config.toml
hidden_size = 256
num_attention_heads = 8
num_key_value_heads = 8
head_dim = 32
intermediate_size = 1024
positions = "rope"
attn_scale = 0.177
learning_rate = 0.0122
beta1 = 0.93
schedule = "wsd"
train_tokens = 877100000
dataset = "wikipedia_en"
Each number is 128 + 32 x the weight over its row's rms, rounded and kept within 0 to 255. Layers, rows and columns count from 0. The size above them is the row's rms in percent of the matrix's.

# layer 11 MLP down (transposed), 1024x256, rms 0.0232, rows 324-341, columns 128-255
size [ 98  92 102 100 102 101  95  95 101 107  98 103  98 103  97  97 100  97]
[[ 81 173 135 137 145 125 129  88 128 176 147 145 161 158 142 140 147 142 130 107  75 106 109 109  61 121 112 161 115 113 158 100  93 139 163 177 132 165 184 169 175 150  93 174 157 104 135 199 118 115 101 102 108 157 141 136 114 152 140 136 140 120 127 155  95 181  82 119 128 137 145 119 131  99 115  84 139 135 132 117  72 112 144  68 164 145 128 132 151  89 123 176 117  88 152 139 154 128 122  75 151  80 182 135 174 112 134 148 134 126 104 189 143 196 141  91 169 229 101 150 135 155 138 147 105 149  84  60]
 [121 121 139 123  91 159 160 130 184 134 110 178 119 148 187 157  71 109 139 130 147 155  46 128  99 105 169 115 138 102 113  89 147 132  78 108 186 128 136 126 222 123 157 144 113 122 151 140 141 115 100 108 158 153 126 142  94 151 172 169 181 126 103 115 109 137 122 126 127 113 142 160 130  97 124 108 112 177 106 133 121 149 133 159 121 116 117 131 146 134 165 103 142 128 136  81 122 160 133 114 146 147 144 184 129 124 178 111 158 160  78 106 159 100 143 153 117 141 114  87  85 113 189 191 220 119 119 126]
 [162  68  97 132  90 195 114 151 146 120 109 146 175 128 106 123 145 116  77 141 138 141 149 102 141 128 139  83 167  83 167 138 103 120 174 171 113 100 133 129 158 138  90 121  98 121 163 167 172 138 135 175 178 121 124 116 150 168 154 102 142 100  73 114 119 128 131 114 155 132  93 123 103 170 155 154 141 143 121 119 167 189 144 179 134 110 165 124 112 123  72 168 135  70 136 142 123 110 149 121 178 137 130 170 137 127 105 143 153 168 120 107 131 177 128  71 186  96 170 158 193 105  86 101 155  60 150 177]
 [ 80 151 166 153 121 210 108 119 130 137 204 151 139 120 147 130  88 146 129  96 105 134 188 146 185 167 104 145 144 165 126 110 122 123 179 141 121 172 114 163 188 184  90 236 150  92 126 144 148 140  47 129  94 121  97 106 129 136 135  83 128 120 129 150 153 136  99  82  81 121 127 165 133 138 152 124 145 128  76  83  88 110  90 149 165  89 108  99 157 130 113 127  76  91 114 128  73 127  62 136 121 132 120 136 150 165 148 184 130 108 140 131 129 145  71 160 157 159 136 121 148 139  95 151 128 126 141 123]
 [127 159 143 158 131 185 144 159 139 142 122 114  68  98 213 194 161 178  86 120  61 134 117 134 121 110 147 134 142 198  66 147 115 112 106  94 129 149 161 121  98 147 140 129  77 126 115 166 134 167 105 136 153 166 129 140 100 124 180 179 107 160 117 150 177 173  82 178  84  77  97 144 129 168  76 178 132 172 155 111 157 161 170 111 160 125 157 164  95 167 149 167 150 139 108  67  94 152 113 153 120 111  99 150  99  98 147 155 165 118 113 112 135 131 111 126 155 100 104 117 131 124 151 208 139  92  97  83]
 [110  93 150 149 146 139 103 101  65  84  74  63 147 163 108 141  87 122 136 105 125 120 106 114 133  74 136 123 151 106 112 118 134 144 105 134 128 167  96 118 103 142 190 180  68 133  53 144  58 125  89 131  47 115 101 135  96 138 112 143 150 158 121 104 108 154  99 116  83  77 112 155 151 123 123 162 105 191 157 127 119 150  79 116 118 113 176 129 102 148  81 124 132 139  48 197 159 144 149 103 145 140 119 158 139 111  98 171 111 152 142 155  98 133 100 143 134 161 113 125  95 131 161  92 100 108  97 150]
 [130 169 154 165 113 137  97 174 117  58 138 182 137 158 160 108 151 108 166 141 113 142 140 167 153 118 126 172  98 102 181 138 118 184 146 137 103 169 155 152  95 157 148 123  91 145 127 159 173 154 121 150 166 137  97 112 154 159 146 166 150 128 145 126 173 146 219 173 202 111 119 108  93  94 107 107 176 101 152 131 206 144 131 147 121 122  48 125  78 154  83 188 127  87 137 136 195 142 171 150 193 128 102 121 120 155 174 123  68 177  73 130 111 108 160  44 122 149 149 155 170 147  99 156  64 109 172 106]
 [126 153 112 109 100 161 134 141 139  97 131 124 113 105 116 139 141  86 114  72  88 146  91  66 108 163 142 129 107 148 117 178  84 128 112 118 144 131 111 150 212  89 160  99 156 119  95 117 114 122 147 120 155 128 105 138 119 100 125  91 106 197 162 137 162  85  93  76 105  87 154 139  82 148 152 128 129 114 189  90 133 167 173 141 162 122 169  82 196 117 135 164 127 111 179 141 125  86 155 133  51 126 108 152 107  72 117 109 138 120 125 112  94  82 198  84  94 123 103 134 140 118 133 255 114 184 135 121]
 [146  99 137 108 151 120  82 171 138 102 178 101 118 119 145 115 132 131 107 112 150 120 149 130 130 166 116 135 138 110 183 144 165  78 167 203 119  88 170 122 151  57 128 175 143  98  93 132 125  93 193 102 122 148 151 149 143 144 171 121  99 111 159 150  90 181 160 130 116 159 101 161 118 126 170  88 127 130 144 107  92 135 127 157 161 134  91  83  89 169 137 142  54 131 136  79 128 122 211 142  55 118 130 128 154 202 157  91  80 115 154 121  67 134 107 171 143 141 150 115  59 165 109 233  96 121  93 118]
 [138 154 150 168  62 141 109 159  80 128 101  91 147 154 181 162 139 129 179 143 135 125  98  65 136 108 113 129  77 129  97 168 154 146  57 110 146 112 143 104 160 136 166 153 123 111 140  97 172 117 100  92 137 156 178 143 150 146 149 131 145 126 156 185 145 124 178 134 119 123 120 104  92 158 117  77 170  96  89 166 138 125 150  71  68 144 179  92 133 124 135 103 148  82 108 123 165 170 185 162 124  61 129 169 126 115 154 141  95  68 107 115 140 127 167 146 168 143 164  91 123 159 122 107 128 152 108 100]
 [189 172 140 127 127 142 162 130  98 135 159  73 109  91 128  63 106 131  84 175  97 152  93 131 120  94  78 157  98  80 105 107 159 113 126 105 125 157 168 130  85 133 128  94  91 143 243 148 107 118 131 132 116 154  56 170  65  84 104 108 109 142 161 124 116 107 137 150 106  97 118 223 123 147 157 128 168 106 113  92 163  98 121 147 205 134 120 141 120  78  41 119  75 192 162 126 125 136 106 116  92 114 153 145 139 135 138 179 136 124 120 166 158  98 159 134 123 178 118 142 177 121 119 160  83 131  74 105]
 [175 123  81 166 129 121 182 126 127 145 110 206 106 113  80 101 145 116 123 104  98 195 123  85  59 108 115  96 118  96 145 114 138 143 174 175 122  52  72 153 131 141  84 117 181 100  97 208 146 140 173 135  62  92 129  95 117 151 129 149 186  92 147 149 151  39 102 113 141 124 161 177 171  67 111  91 130 122 133 121  77 128 115 145 134 171 102 132 149 122 186 129  87 135 175 107 154 166 165 158 108  66 112 164 123 138 103  92 134  80  92 182 119 135 127 134 131 135 108  70  80 104 180 155 166 137  95 107]
 [ 86  92 108 151 168 127 165 162 165 164 157 115  66 110 130 151 117 118 147  68 113 130 129  93 179  73 108 125 138 173 144 148 111 120 111  99  78 120 100 146 148  99 139  98 157 142 160 111 156 163 101 121 130 132 142 107 174 130 139 152 123  91  86  45 103 176 147  89  92 140 128 148 189 174 169 134  86 137 126 156 113 135  74 122 133  87  77  92 111 153 121 164 105 126 142 147  87 149 188 137  92  89 116  91 111 146 171  93 135 164  96 149 130 120 137 138  91  81 125 144  95 166  55   0 192  66 117  77]
 [182 168 137 107 115  86 198 120 144 160 105 148 100 109 130 166 140 107 115 160 114 106 109 135  86 130 114  93  80 119 135 126 102 114 159 195 167 117 109  69 138 145 105 147 109 130 189 106 110 186 140 148 138 118 105 152 139 144 110 134  96 135 130  91  82 105 117 111 175 107 105 127 112 196  83  78  91 174 110 180 109 140  80 155 164 141 121 120 198 183  78 128  67  93  61 170  89 107 138  62 132 153 145 132 113 190 158 157 118  95 158 176 141 116 147 139 179 128 155 150 136 106 155 131 192  72 164 116]
 [ 67 192 131 120 158 105 139 127  99 119 137 108 133 156 114 103 116  67  65 156  83 184 169  94 131  98 152 150 129 111 174 144 145 120 116 142 190 145 193 163  71 174  91 156 130  61 132 145 177 133  99 136  99 136 118 167  60 183 127 139 103 109  79 106  69 151 143  93 129 132 163 144 134 107  58  97 148 119 119 146  65  93 117 139 128  92  49 136  72 139 145 104 128 150 135 129 124  96 164 116 162 157  79 154 163 128 135 133 103 141  74  70 102 166  72 115 125 142 136  83 131 139 145 134 173 168 165 158]
 [127  98 148 119 111 134 123 112 209 116 160 163 119 165 182 114 132 150 122 159 128 134 130 157 132 161  99  91 149 157 127 130 187 171 148  96 132 126 138 113 184 185  76 142 148 127  89 192  73  91 119  75 122 175 142 133 159 156 107  67  42  73 133 103  69  70 184 125 114 120 114 129 163 120 125 147 170 117  81 167 111 102 147 199  99 148 119 124  94 141 126 129  81 128 138  39 184 126 122 134  76 136 143 193 107 186  77 130 160 121 121 100 111 119  88 116 132  81 151 108 128 130 114 157 144 155 115 150]
 [121 121 131 165 163 130 133 156 124 119  93 141 100 128 152 142 119 173 161 177  98 173 154 103 136  79  75 118 183 107 106 169  85 191 117 140 141 104  89 117 126  93 152 152 138 114 141 170 153 148 164 128 149 101 174 150  90 112 171 116 142 131 141 112 120 146  96 120 167 166 106  97 111 110  48 101 111  90 149 151 134  99 129 150 113 157 158  68 175 101 186 150 131 128 147 103 127  61 109 200 106  94 127 145 172 172 157 132 102  90 127 101 194 215 164  91 108 132 133  84 186 112 148 114  90 163 119 112]
 [139 115  82 118 113 169 191 137 133 104 132 167 150 139 151 130 150 145  99 147 114 129 128 170  79 148 160  56 115 129 123 130 122 135 134 164 126 135 127 160  98  89  93  70  78  98  23 102 129 151 103  90 134 118 133 118  58  81 120 141 162 128  95 151 116  84 130 138  95  98 145  98  82 132 152 130 114 132 137 140  79 116  54  95 143 128 134  53 109 158 148 120 153 150 182 206  94 184 122 127 159  90  19 114 142 113 121 132 143 137 123 131 159 115 105 115 100 133 148  80 117 149 123 164  88  85 141  86]]
# layer 11 MLP gate, 1024x256, rms 0.0866, rows 325-342, columns 128-255
size [ 97  98 101 104 108  98  98  98 101 100  99  92 101  98  97  99 103 101]
[[ 60 175 145  92 171 151 125  83 167 131 107 126  74 139 132 149 105 133  34 175 124 174 172 109 135 175 154 140  99 180 134 196 145 146 145  68  96 179 110 117 161 120  87 119 163 147  99 161 109 146 123 173 194 158  84 122 104  92 162  95 106 102 128 117 141 106 126 123 131 119  69 123 139 132 111 123 123 100 148 198 208 111 117  40 169 129 124 154 131 165 136 117  32  95 140 102 176 149  70 118 174  86 163 133  93 159 102 115 108 107  85 140 172 144 154 115 163 105 102 144 171  69 182  85 152  96 159 171]
 [109 154 177 196 118 148 156 156 136 115 116 152 107 137 159 148 115 173 103  79 149 131 141 136 147 103 166  89 130 100 106  68 133 171 110 185  98 127  61 123 135 147 110 167 157 150 110 131 102 140 164 149 169 158 157 102  86 144 195 126 143 159 117 138 137 141 127  89  86 116 139  74 100 151 135 168 122 100 103 131  92 110 113 142 128  85  92 136 106 116 140 129 167 127  96 112 124 203 117 144 161 128  74 128 157 180  89 138 129 134  63 117 177 137 119 142  77  85 124 102 195 135 114 107 149 165  90 108]
 [151 178 141 107 172 143  91 128 157  96 165  71 118 113  84 126 161 105 110 140 111 116  60 107 157 109 163 133 131 136 177 144 168 125 118 165 117 121 145 125 123 155 147 148 108 104 147 175 121 113 109 120 131 140 159 154 150 139 160  78 106  88 157 161 136 137  84  64 110  80 108 146 142 140 144 118 158 165  93 155 108 111 177 113 121 120 106 127 133 122 134 179 105 112  88 117 176 163 162 107 139  73  62 108 119 116 222 197 115  88 130 115  80 136 136 132 159 101 215 139 110 131  81  73 114 183 114 177]
 [106 122 136  94 123 127  76 112 173  65 143 129 126 101 165 131 125 160  95 151  89 129 205 147 172  75 123 123 117 193  79  79  68 134  95 112 135 179 128 117  81  83  66  94 102 108 141  79 148 128 102 140 148 163 113 135 124 116  79  62 107 151 187 115 109 143 114  48 136 119  82  99  70 150  99 110 142 163 137 178 131 149 130 105  89 145  90 160  90 147 120 119 126  79 115 156 128  84 133 162  62 152  88  86  93 147 154 140 156  91  97  77 108 190 146 158 162 142 103 137 117 168 171 108 117 152  99 145]
 [123 134 133 171 179 165 137 142  84 160  87 131 115  92 111  66 170 118 152  67 148 144  97 182 128 136 159 138 153 167 170 110 132  87 144 131  99  97 159 110 146 122 115  80 127 132  91 137 127 128  53 169  95 152 138 141 125 135 192 100 116 127 149 125 110 139 155 161  70 132 102  83  66 131 101 183 165  88 149 161  69 120 197 148 158 140  69 134 111 119 121 210 132 135 138 121 189 139 131 180 161 114 155 106 131 170  95 102 142 173  75  83 121 132 111 142 128 141 171 151 147 143 100 148 161  95 106 118]
 [118 111  93 189  93 154 201 148  58 146 111 117 154 165  46 116 119 134 161  75 167 119 136 121  80 133 133 115 115 140 132 123 119 140 118 126 112 187 152 136 137 154  71 152 134 115  96 158 101 141 136 145 133 114 126 141 127 150  89 153  67 121 138  94 125 137 175 166 124 117 162 134 130 164 109 153  99 152  81 117 109 167 166  86  69 107 157 125 125  77 112 143 161 135 198 107 122 200  53 153 111 147 108  94  98 120 145 113 155 170 132  78 162  51  99 135 112  67  97 113  88  55 126  85 180 111  97 150]
 [116  70  91 144 147 196 189 107 147 112 118 128  82 128 161 159 156  83 128 109 150 104 121  99 123  93 135  61 104 113 169 159 113 148  88 143 132 189 160 150 159 116 150  85 161  94 160 150 125 163 111 159 119 138  66 179  60 138 135  72 120 146 106 125  81  77 167 131  92 123  84 116  96 150  62 107 135 122 193 104 184 115 147 159  84 152  93 110 126 105 142 137 206 141 102  90 134  80 130 112 112 133 112 170 177 149 114 148 168 127 106  97  78 109 145 166 124 109 154 140 140 116 129 118 162  90 111 110]
 [182 160 149 144 137 111 108 102  74 109 128 138 129 129 164 155 189 171 223  95 155 158 114  59 121 136 106 127  79 129 176 161 143 128 127 122 139 166  98 124 182 141 129 106 157 174  82  95 140 106 101 150 173 139 103 106 142 136  73  44 107 125 183  90 122 150  71 103 130 111  89 129 136 167 108 127 113 155 169 122 199 137 120 150 118 108 139 123 149 108 164 148 141 158 118 155 140 132 100  73 176 123 189 117 135  73 119 104  88 138  90 133 131  52 200 115 117 172  72 115 106 124 159 138 142 155 147 127]
 [174 114 189 154  63 112 149 116 106 158 111 120 124 162  74  76  95 111  91 183 115  55 156 175 196  95 153 140 199 135  80 158 138 117 147 152 114  97 148 130  91 108 192  88 103  35  85  84 135 121 145  82 144 106 112 196 122  81  91 163 113 138 121 185 109 124 125 136 120  98  94 121 123 107 124 129 133 192 165 164  64 170  73 174 129  84 147 113 149 134 132 126 113 145 133  86 106 145 119 120 127 175 127  90  85 161  92 113 117  94 185 135  90 151 133 136 156 123  97 196 117 128  81 140 108 109  99 126]
 [128 197 125  84 111 163 104 126 122 147 100 100 140 145 151 149  80 124 168 113 116 143 107 136 101 124 182 132  78 113  92 121  86 115 149 111 107 153 188 108 187  69 141 101 159 150 135 120 141  95 126 110 155 132 141 107  96 141 166 109  82  88 132  99 176 125 104 163 136 176  77 198 168  87  91 124 171 161 178 181  91 108 120  79 110  93 112 154  95 127 175 121 144 206 190 112  84 136 151 143  95 135 131 130 171 100 166 157 124  79 171  92  93 142 100 137 132 145 163 100 131 135 124  81 125 151  91 208]
 [148  83 143  89 126 181 177  95 201  56  81 128 113 144 123 136 114 120 120 105 128 130 161 142 155 147 207 125 105 187 120 107 140 179  89 135 149 141 182 130 139 110 118 103 128  90 108  98 122 128 111 108 113 150  32  96 107 168  90 115 144 147 139  98 148 140 183 201 138 172  99 102 180 109 108 171  88 156  88 141 121  96 137 116 158 148 122 168  98 169 165 146 166 104 157 111 118 145  62 132 101 158 130 151 139 181  73 168 115  66 120 101 158 128 120 100 142  98 155 101 157 141 174 147  75  98 141 180]
 [ 90 162 107  81  82 125 127 141 109 107 139 142 129  98  94 166 100 110 103 165  98 156 113  81 124 137 170 161 151  76 166  79 166 106 158 101 112  93 118 127  69 129 170  96 191 126 131 175 186 159 123 117 124 137  97 168 166  90 123 146 166 139 115 152 107 130 143 183 177 162 118 202 101 150 112 126 116  95 185 142 108  88  80 137 149 135 134 142 151 157 102 119 114 120 103 156  90 151 132 141 128  91  70 102 122 124 135 121 163 101 142 126  94 166 149 133 125 135 102 155 138 128 177 132  86 150  95 159]
 [173 138  91 160 115 107 154 164 102 106 150 124 123 102 135  88  85 108 108 114 162  78  89  73 140 133 138 152  67  91 169 130 139 141 195 166 152  86 160 147 149 112 140  97 106 103 117 132  59 139  83 193  98 170 129 137 112 174  99 179 129  95 122 126 164 136 161 149 133 154 146 115  94 153 166 116 142 118 144 125 134 128 175 155 120  92 116 161 123 132 121 134 170  81 203  93  97 228 167 173 140 128 107  86 142 106 177 188 149 134 116 104 172  82 119 126  99 124 137 145  99 106 161 127 173  96  75 158]
 [103  59 152 195 106 111 100 142  89 133 204 162 147  95 190  61  86  83 100 143 126 131 104 149 144  94 126 161  90 127 158 153 155 151 141 167 116 115 110 115 119 118 121 167 111 103  71  82 180 138 109 116 159 175  45 112 123 156 114 105 172 154 112 130 125 112 123 114  98 156 138  99 155 135 143 156  89 167 107 105 185 112 117 173 130 107 108 142 148 169 125 125 118 135 161 139 104  91  97 129 111 147  79 170 176 187 181 178 105  88 158 181 135 159  76 145 136 101 159 156  93 133 162 123 194 121 139 115]
 [199 117 134 129 209 120 138 117 112 108 174 145  99 172 161  84  72 150 121 164 136  88  89  86 172 130  67  95 133 169 109  89 150  99 177 123  91 140  79 108 174 186 180 173 109 108 102 164 154 125 189 145 113 122 149 162 202  90  47 130 126  92 195  84 159 126 108 143 105 148 103 142 111  97 145 113 101 175 157 112 178  82  95  89 120 164 131 128 110 138 150 116 146 108  82  92  92 105 151 147 176 133 170  93  95 120 152 201 143 134 115 152 103 102 151 153  81 125 119 101 127  97 143  57 153 161 130 124]
 [140 125 123 133 158  43 118 163  87  99 130 116 153 148 147 125 120  88 147 178  94 113  97 169  65 113  96 135  74 177 165 117 121 168 157 150 110 118 185  97 130 115 137 141  93 149 131 200 112 105 125 166 118 121 158 143 135  66  89 106 108 167 109 103 170  71 138  95  83 143 125 117 104 135 139  46 163 150 101 188 162 127  68 124 109 120 104 115 115 121 103 145 134 111 143 121  74 124 128 114 172 149 137 100 118  93 167 146 133 169 142 125 130  99  75 106 115 141 163  60 151 143 146 110 125  82 191  94]
 [141 148 157  65 106 141 112 110 138  48 149 124 145 102 232 144 119 151 105 133 154 112 136  97 155 141  99 127 122 143 139 181  92 100 154 106 136  94 124 128 133 177 187 117  85 157 129 150 111 158 112 153  84 146 109  96  97 127  84 145 137 136 146 140  92 131 183 176  87 113 142  98 139  81 120  87 109 108 136 144 142 155 131 121 163 177  98 100 128  58 174 109  72 196 144 195  83 132  81 113 137 154 185 172 120  74 130 118 113 124 138 134  73  69 140  87  91 100 102 126 135  89 155 141  95  89  98 153]
 [ 87 119  96 142 139 123 141 158 129 182 111 108  78  81 144 124  57 102  84  82 136  92 138 149 177 174 184  81 117 173 139 190 122 157 164 185 119 116 147  94 161 161 122 141 103 149  90  79 142 144 154 163 116  55 103 157 138 146 164 130 131 114 196 157 131  70 140 101 134 186  70 121 108 146 179  60 120 160 121 134 119  91 108 114 125 160 151  83  84  65 191 130 133 106 139 159 109  92 131  54 147  61 100 135 102 125 172 115 126 180 127 110 139 175 163  89  92 143  91 194 132 111 103  88  87 114 148 129]]
# layer 11 MLP up, 1024x256, rms 0.0942, rows 325-342, columns 128-255
size [ 95 101  99 104 105 100  95 100 100  96  99  96 102 103  99 102  98 102]
[[108  97 163 161 101 130  74 124 113 166 134 106 139 179 128 177  59 139 133 143 109 204  64 151  95 176 150 104 171  83 126  95 138 125 141 128  62  74 145 129 101 173 124 148 148 149 121 208 150 102  81 117 121 176  93 123 114  98  67 171 113 196  89 136 108  82  67 179 159 168 161 119  97 150 131 140 113 154  75 136 136 138  94 111 127 130 108 136 104 149 115 105 111 167 114 111 115  77 159  95 147 175 102 106 151 137 128 138 168 104 131 126  98 120 200 142  73 109  93 132  98 143 165 164 144 155 154 123]
 [177 142 133 102 158 130  63  66 173 150  58 147 117 118 122 159  88 231 126 101  99  98  89 114 139  99  86 147 115 143 166 104 145 107 120 111 138  84 131  98 137 110 124 156 159 145 180 163 116 174  78 162  44 147 101 165 126 153 157 169 148 130 119 118 129 122 120 151  95  86 158 176 131 149 153 123 214 183 163 109 110 113  79 123 110 151  75 129 137 117 118 132 148 152 158 122 136 132 117 132 160 178  99  60  73 126 199 159 135 151 156 122 136 154 136 155 118 194 106 190 139 200 165 130  77 153  96 106]
 [126 143 126  76 129 188 195 154 175 166  88  58 183  72  81 113 171 157  95 140  97 131  67  48 127 142 114 110 124 112 149 189 135  89  76 174 110 142 128  95 141  89 136 132 143 104 116 103 133 154 133 171 108  96  64  68 145 131 108 148 113 143 118 206 181 141 118 112  49  87 119 151 121 173  93 115 122 156 118 170 116 122  87 138 115 160 151 147 111 131 169  94  92 127 127 110 117 106 192 120  72 112 181 156 110 130 138  80 119 166 186  75 124 127 134 166 108 154 137 145 126 159 117 154 130 117  92  95]
 [118 205 114 190 140 228  99  79 141 187 134 120 103 114 122 131  91 134 126 156 134  76 149 109 116  95 156 142 142 172 110  81  63 135  97 121 151 184  95 123 169 156 146 170 169  63 126 170 107  66 108 213 184 138 101 133 142 113 138 144 131 149 114 103 145 171 134 150  56 108 127 127 108 103 168 157  84  78 128 154  83 151 153 180  97 146 150  87 123 194  96 120 130 178 143  98 136 165  89 172  96 109 159 176 130 158 121 160 126 132 121 141  89  92 132 124 161 167 193 136 127 155 156 142 173 111 143 127]
 [177  43  97 101  96 152 131 166 150  97 146 132 134  99  99  92 140 165 146  99 104 115 108 179 112 141 172  77 174  43 151 208 147 133 143 128 158 103 108 171 112  92 135 153 117 125  99  93 121  77 108 155  99  96 184 172 110 126  55 105  91 129 184 115 113 112 164 120 111  93  98 112 114 135 178 139 118 127 122 109 143  93  53 111 124 142 108 156  95 113 116  60 112  97 164 130 122 149 122 123 139 105 142  88 174 106 156 139 173  81 122 123 107 148  94  67  92  87  75 158 154 144 139  84 138 144 112 148]
 [103 129 105 187 104 147 184 150  44 160 109 149 127 136 130 111  96 130 194 155  64 133  92  98 117 108 165 123 120 157  68 122 121 122  91 131  87 157 122 132 117 161 154 137 122 108 216 147 110 162 152 150 131  88 118 125 199 151 144 141 102 183 182 119 108 139  92 132 136 118 116 100 182 152 129 106 147 199 176 156 105 184 159  97 132 125 136 125 113 170 165 158 104 163 103 104 193 108 137 168 146 145 186  48 159  85 163 142 140 166 112 143  92  89  74 119 125 140 159 108  88 163 109 188 143 129 125 160]
 [132 112 123 197 103 190  98 140 100 139 103 143  90 117 122 199 110 128 147 177 147 118 128 147 135  95 103 151  84 119 140 101 113 148 138 139 135 185 175 121  93 128 174 132 180 159 172 134 172 134 140 110  73 156  82 114 181  91 113  90 114  57 155  84 119 119 111 129 114  90 101 173 139 129 132 120 139 142  93 165 132 130 128 111  70 138 159 101 172 150 127  79 130 197 187 129 142 123  84 100 117 158  97 156 104 160 155 107 147  85 108 140  90 113 112  91 117 141 100  75 192 121  98 158 107 110 135  76]
 [ 80  72 105 162 111 160  76 140 202  98 142 154 169 136 124 129 103 155 172  79 133 147 151 157 135 188  90 116 112  76  85 185 104 112 127 133 134 107 143 100  95  83 146 120 131 119 176 196 209 166 160 197 106 120 122  71 146  98 115 126  94  93 100  97 133 157 213 147 152  94 101  77 144 149 107 141 111  80 149 148 174 146 100 122 113  77  96 169 159 157 147 169 190  87 109 167 111  77 139 114 140 158 102 103  89 131 127 186 104 137 100 174 108 132 140 174  82 120 121  73 153 134 101 140 113 129 119 156]
 [155  93 119 105 124 149 115 131 153 140 145 130 115 137 138 133 155 102 155 144  76 132 153  84 112 116 102  84 102 130 158 126 144 136 139  84 102 139 177  82 105 142 116 156  96 104 137 116 162  98 116 124 159 199 178  75 133 165  96 155 170 140 105 160 114 144 125 112 160  53 120 130 118 112 153 187 132 103 168 109 184 112 151  58 134 137 172  97 146 114 155 140 185  86  86 116  88 139 132  79 139 165 129 175 119 101 113 148 143 155 127 131 146 159  65 144 159 172 144 109 144 117 144  81 131 102 129 122]
 [138 128 120 142 127 125 109 101  66 123 123 142 175 176  96 106 102 133 150 223 138 186 194 105 108 162 116  95 122  89  83 135  76 159 117 148  91 129 131 113 205 131 126 108 140 106 111 170 137 153 187 152 100 173  68  64 154 123 110 103 131 110 105 135 122 117 183  86  84  73 179 112 194 118  71  53 111 120 137 131 114 125 111 154 115 152 145 153  92 172 105  92  81  83 179 148 159  96  98 124 149 152 136 164 132 142 133 168 117 174 124  89 160 129 151 194  89 130 117 120 145 122 140 136 131 139 115 145]
 [ 90 103 195 169 175 123  82 134 141 154  98 172 193 122 171 120 153 128 148 164 159 139 120 200 136 110 132  90 150 150 125 121 153 142 113 135 105 130 133 124 159 121 140 110 151 167 145 157 130 141 170 146 158 177 105 149 146 196 115 143 149 127 154  75  85  34  95 211 190  98 145  94 138 133 123 131 147 151 154 128 180 136  65 109  84 130 160  55 128  95 151 138 163 107 151 164  74  80 162 126  92 121 149 123 104 107 116  89 115 172 146 161 123 172 154 108  98 112  70 115 106  76 127  84 182 157 104  96]
 [117 123 112  85  82 181 109 204 122 190 121 170 134 151 129 109  88 165 108 168  98 145 131 143  78 109 122 104 154 126 164 160 168 129 156 162 127  83 116 130 112 151 125 117 106 140 105 125 177  89  84 122 120 129  76 161 137 158 127 197 131 146  80 139  98  91 128 132 135  81 104 128 134 134 120 195 108 144 148  93  97 122 149 173  98 122  98 139 113  79  82  96 140 136 121  98 148 101 104 148 144 149 122 121 150 109 138  94 164 131 106 175 101 138 187 111 114 144 117 104 208 111 166 138 147 125 173 139]
 [141 147 185 108 151 121 153 121 178 155 113 117  78 118  55  71 120 131 119 103 106 111 180 101 128 116 115 118 139  95 156 142 153 101  72 186 188  89 136 113 185  88  91  94 104 134 118 133 110 179 133  86 142 133 108 131 121 111 116 128 102 152 186  72 129 140  70 110 176 128 108  82 167  99  30 116 160 156 114 176 149 124 118 137 122 168  85 144  61 146 117  71 130  80 113 123 164 168  67  76  59 146 117 138 105 131 141 115  82 104 155  82 133 141 119 113 176 158 108 109  84 168 142 129 139 121 137 147]
 [173 125 121 147 165 118 135 156 105 125  88 173  95 132 147 163 100 136  97  92 107 182 149 132 158 166 132 113 122 132 191 141 133 109 155 130 190 124 105 163 125 179 144 186 104  74 144  86  92 109  86 152  75  80 117  94 129 153 121 177 140 130 107 144 124 174 134 140  70 112 127  80 205 115 118 206  89 142 103 185 132  81 182 114 150 110 135 139 166 152 100 121 147 144 149 154 192 198 122 134 104 153 153  86 185 129 151  98  96 157 102 122 135 189 147 148 161 101 131 123  88  66 114  98 141  99  74  97]
 [ 59 105  98 139 127 129 124 154 180  80 196 126 146  77 121 137 106  93 103 211 154 153 138 104 174 116 118 155 188 112 208 136 163 187  98 162 128 118 118 140 138 163  98 152 107 135 119 131 137 150 104 139 136 116 120 155 125  95 120 147 127 100 144 105 155 137 148 124 112  70 106 129 157 110 190 160 174  93 146 140  85 122 130 157 154 141  84  31 118  86  56  66  68 131 154 113 184 126  97 104 123 162 133 123 157 139 115 127 128  75 184 185 106  98 109 134 151  78 161 143 173 181 153 110 183 114 144 167]
 [164 103 171 141 150 125 150 151 103 118  99 107  75 130 153 111 124 148 167 138 171 132  80 137 108 128  88 122 171 106 133  88 196 153  98 131 109 111 105 114  76  65  93 133 108  61 116 170 121 108 137 160 170 101 116  59  88  68 103 151 120 136  97  91 120 115 142 152 189 162 161 116 155 172 155 106  86  50 140 141 142 121  48 126 104  76 117 146  89  55 139  86 107 137 184 190  78  83 151 170  98 181 170 164 101 139 163  92 136 134 121 109  79 111  74 124  94 145 128 139 101 148 112 120 111 130 147 134]
 [163 143 101 159 125  93 107  87 188 139 134 113 145 132  95 110 123 140 101 114 196 106 114 187 172 133 103 183 125 140 114 163  88  72 149 149 147 135 124 165 139 104 106 101 108  57 122 143  94 133 105 165 191 102 155  38  91 130 159 172 119 116 103 121 133  77 175 132 134 134 103 110 118 111  98 101 137 157 113 107 101 128  84 179 158  82 121 223 106 111 149 136 102 123 171 219  85 138 212 121 164  86 102 143 128 153  95 133 115 190 128 161 139 143 107 130 120 171 179 113 127  66 174 162 147 140 132 116]
 [174 121 125  98 142 110 135 162 152 175 169 126 112 129 131 156 141 124 119 151  76 162 168 147  87 171 135  99 145 136  88 147 154 112 138 157 129  66 141  87  88  63  82 155  81 148  74 122 129 141  64  76  96 150 145 146  68 127 105 189 161 149  61 124 124  35 141 145 152 162 152 131 119 173 145 157 106 138  89 157 121 148 170 158 203  66 193  99 164 136 139  97 141  97 131 160 144 141 193 143 137  84 177 109 130 128 108 135  95 173 157  84 163 201 163 101 180  70 155 128 128 103 115 170  79 112 152 105]]